Part of a small language model's weights.
Size: 12 layers, width 160, 2 heads of 32, MLP 640 tanh GELU, vocabulary 8192, 4.32M parameters.
Architecture: learned positions, tied embeddings.
Training: a variant of Adam for these matrices, 5406 steps.
Each number is 200 + 40 x the weight over the matrix's rms, rounded and kept within 0 to 999. Layers, rows and columns count from 0.

# layer 6 MLP up, 640x160, rms 0.0928, rows 603-639, columns 64-95
203,188,151,155,204,221,271,260,199,223,89,315,195,212,176,267,219,321,269,160,165,230,205,219,226,145,203,169,196,173,270,208
224,234,253,206,200,198,178,239,200,218,213,226,197,182,163,176,191,237,192,202,225,208,248,246,162,210,232,183,184,192,268,186
212,232,288,183,197,200,196,209,148,132,207,243,119,181,147,262,188,174,214,184,150,183,173,230,251,198,201,200,153,198,193,133
227,225,258,225,241,239,160,200,154,209,216,239,145,214,70,198,221,151,229,98,205,183,191,185,234,204,191,172,176,165,231,236
242,165,248,210,224,184,234,200,118,185,185,205,146,221,186,220,237,263,165,187,131,180,200,234,190,208,217,167,181,224,186,193
225,155,279,170,186,234,186,126,182,166,182,198,157,129,211,223,204,220,192,191,201,123,224,305,180,163,179,177,232,224,214,210
231,160,149,163,158,226,285,221,208,183,171,199,163,215,243,217,166,210,225,189,185,235,251,285,201,123,164,144,149,187,254,219
196,205,223,223,166,214,197,216,195,145,189,271,165,213,173,234,224,247,221,197,192,130,205,244,306,231,245,174,156,221,157,154
191,186,200,173,218,284,178,252,185,116,261,271,186,242,147,263,190,183,181,277,95,265,238,209,183,170,254,203,199,260,261,212
145,145,205,128,211,248,217,209,155,208,231,190,193,205,201,240,201,273,175,184,201,177,253,179,156,240,178,273,175,229,220,250
276,206,287,148,209,279,249,216,125,129,168,204,259,209,144,212,193,187,201,129,217,149,270,245,274,169,265,213,211,187,208,114
193,216,185,188,161,146,205,199,195,182,167,184,212,238,196,220,189,177,220,244,178,223,230,259,170,195,196,165,221,224,213,172
206,123,279,173,162,162,194,233,113,187,171,279,179,222,110,119,127,155,302,196,225,221,177,175,248,208,247,238,126,165,167,238
260,156,223,139,205,176,222,200,197,230,188,143,227,157,211,226,178,220,176,214,285,91,234,238,221,203,293,200,229,231,213,239
259,144,214,175,209,189,250,241,166,194,162,256,214,193,183,220,151,213,266,112,244,112,186,228,192,216,230,192,165,178,231,189
268,143,213,188,218,335,248,212,152,133,180,192,200,167,179,160,192,135,226,155,180,174,275,209,241,192,250,242,234,165,228,182
165,139,209,165,225,215,200,224,204,205,290,213,193,213,207,248,205,216,149,174,221,271,236,181,179,210,218,188,148,222,224,163
208,212,185,174,242,249,185,176,259,207,256,246,246,211,174,270,164,201,231,187,202,225,247,213,183,195,195,202,143,206,205,230
236,162,184,212,190,198,296,212,173,166,217,250,198,232,176,159,273,224,207,170,218,213,192,209,236,203,204,198,185,252,273,180
255,152,214,184,221,225,206,188,70,215,200,260,212,150,145,204,126,224,226,206,252,197,239,278,167,182,282,250,190,154,203,146
226,197,195,247,208,239,211,248,215,249,189,250,184,197,135,214,98,272,244,224,241,261,269,177,198,264,187,162,170,158,179,162
224,140,197,140,212,172,241,128,185,115,230,203,186,166,135,275,157,167,215,293,201,152,222,247,169,171,195,237,162,185,194,183
204,166,193,161,253,171,209,263,181,212,205,260,63,166,127,235,119,245,231,192,204,255,180,265,170,216,208,239,150,191,277,113
236,204,201,226,184,238,255,159,208,202,182,230,136,189,199,178,182,208,188,153,255,185,204,214,237,222,185,204,201,223,220,140
242,203,259,134,202,246,213,181,176,238,206,192,188,144,173,272,149,162,233,270,200,204,273,265,196,200,219,202,215,185,280,200
202,203,205,183,238,260,204,164,193,218,203,252,177,209,234,233,176,242,204,182,191,192,193,263,204,224,209,243,160,205,175,171
279,147,254,163,205,279,226,173,122,145,170,250,180,220,180,137,199,132,184,158,244,169,277,224,225,198,272,213,207,173,215,198
211,195,189,194,182,239,178,194,145,172,211,286,162,181,221,261,152,218,238,136,171,206,232,295,183,159,221,214,255,166,164,215
228,217,203,142,170,198,203,183,203,205,156,244,191,188,270,243,195,243,260,261,219,202,199,250,263,222,175,190,174,216,127,180
312,198,217,192,136,221,292,175,173,219,217,168,254,217,206,137,203,258,158,257,214,185,202,153,259,220,209,224,190,132,159,151
233,192,187,192,225,155,288,209,151,196,226,228,228,188,183,171,184,220,165,200,171,208,194,192,243,216,195,217,145,87,290,75
207,176,176,244,207,200,249,185,146,135,243,201,111,221,107,162,216,245,157,172,264,184,284,280,205,237,237,239,260,160,238,160
273,205,249,191,217,218,209,128,206,237,215,194,174,239,210,182,175,201,159,206,196,184,245,235,226,232,278,201,198,215,201,179
207,154,190,165,167,206,186,199,181,185,199,146,239,180,129,153,157,254,224,200,262,181,212,222,163,203,218,182,194,160,228,191
219,201,206,218,234,202,235,229,179,205,196,180,182,204,211,275,268,252,283,176,163,186,242,241,218,138,305,243,205,138,250,227
186,194,264,135,205,209,233,211,197,238,275,271,160,289,147,187,182,116,203,152,213,206,233,138,162,178,209,166,199,122,236,214
250,204,181,163,156,237,238,135,203,218,248,202,190,237,196,141,210,209,195,186,178,144,220,251,193,159,213,219,219,130,158,205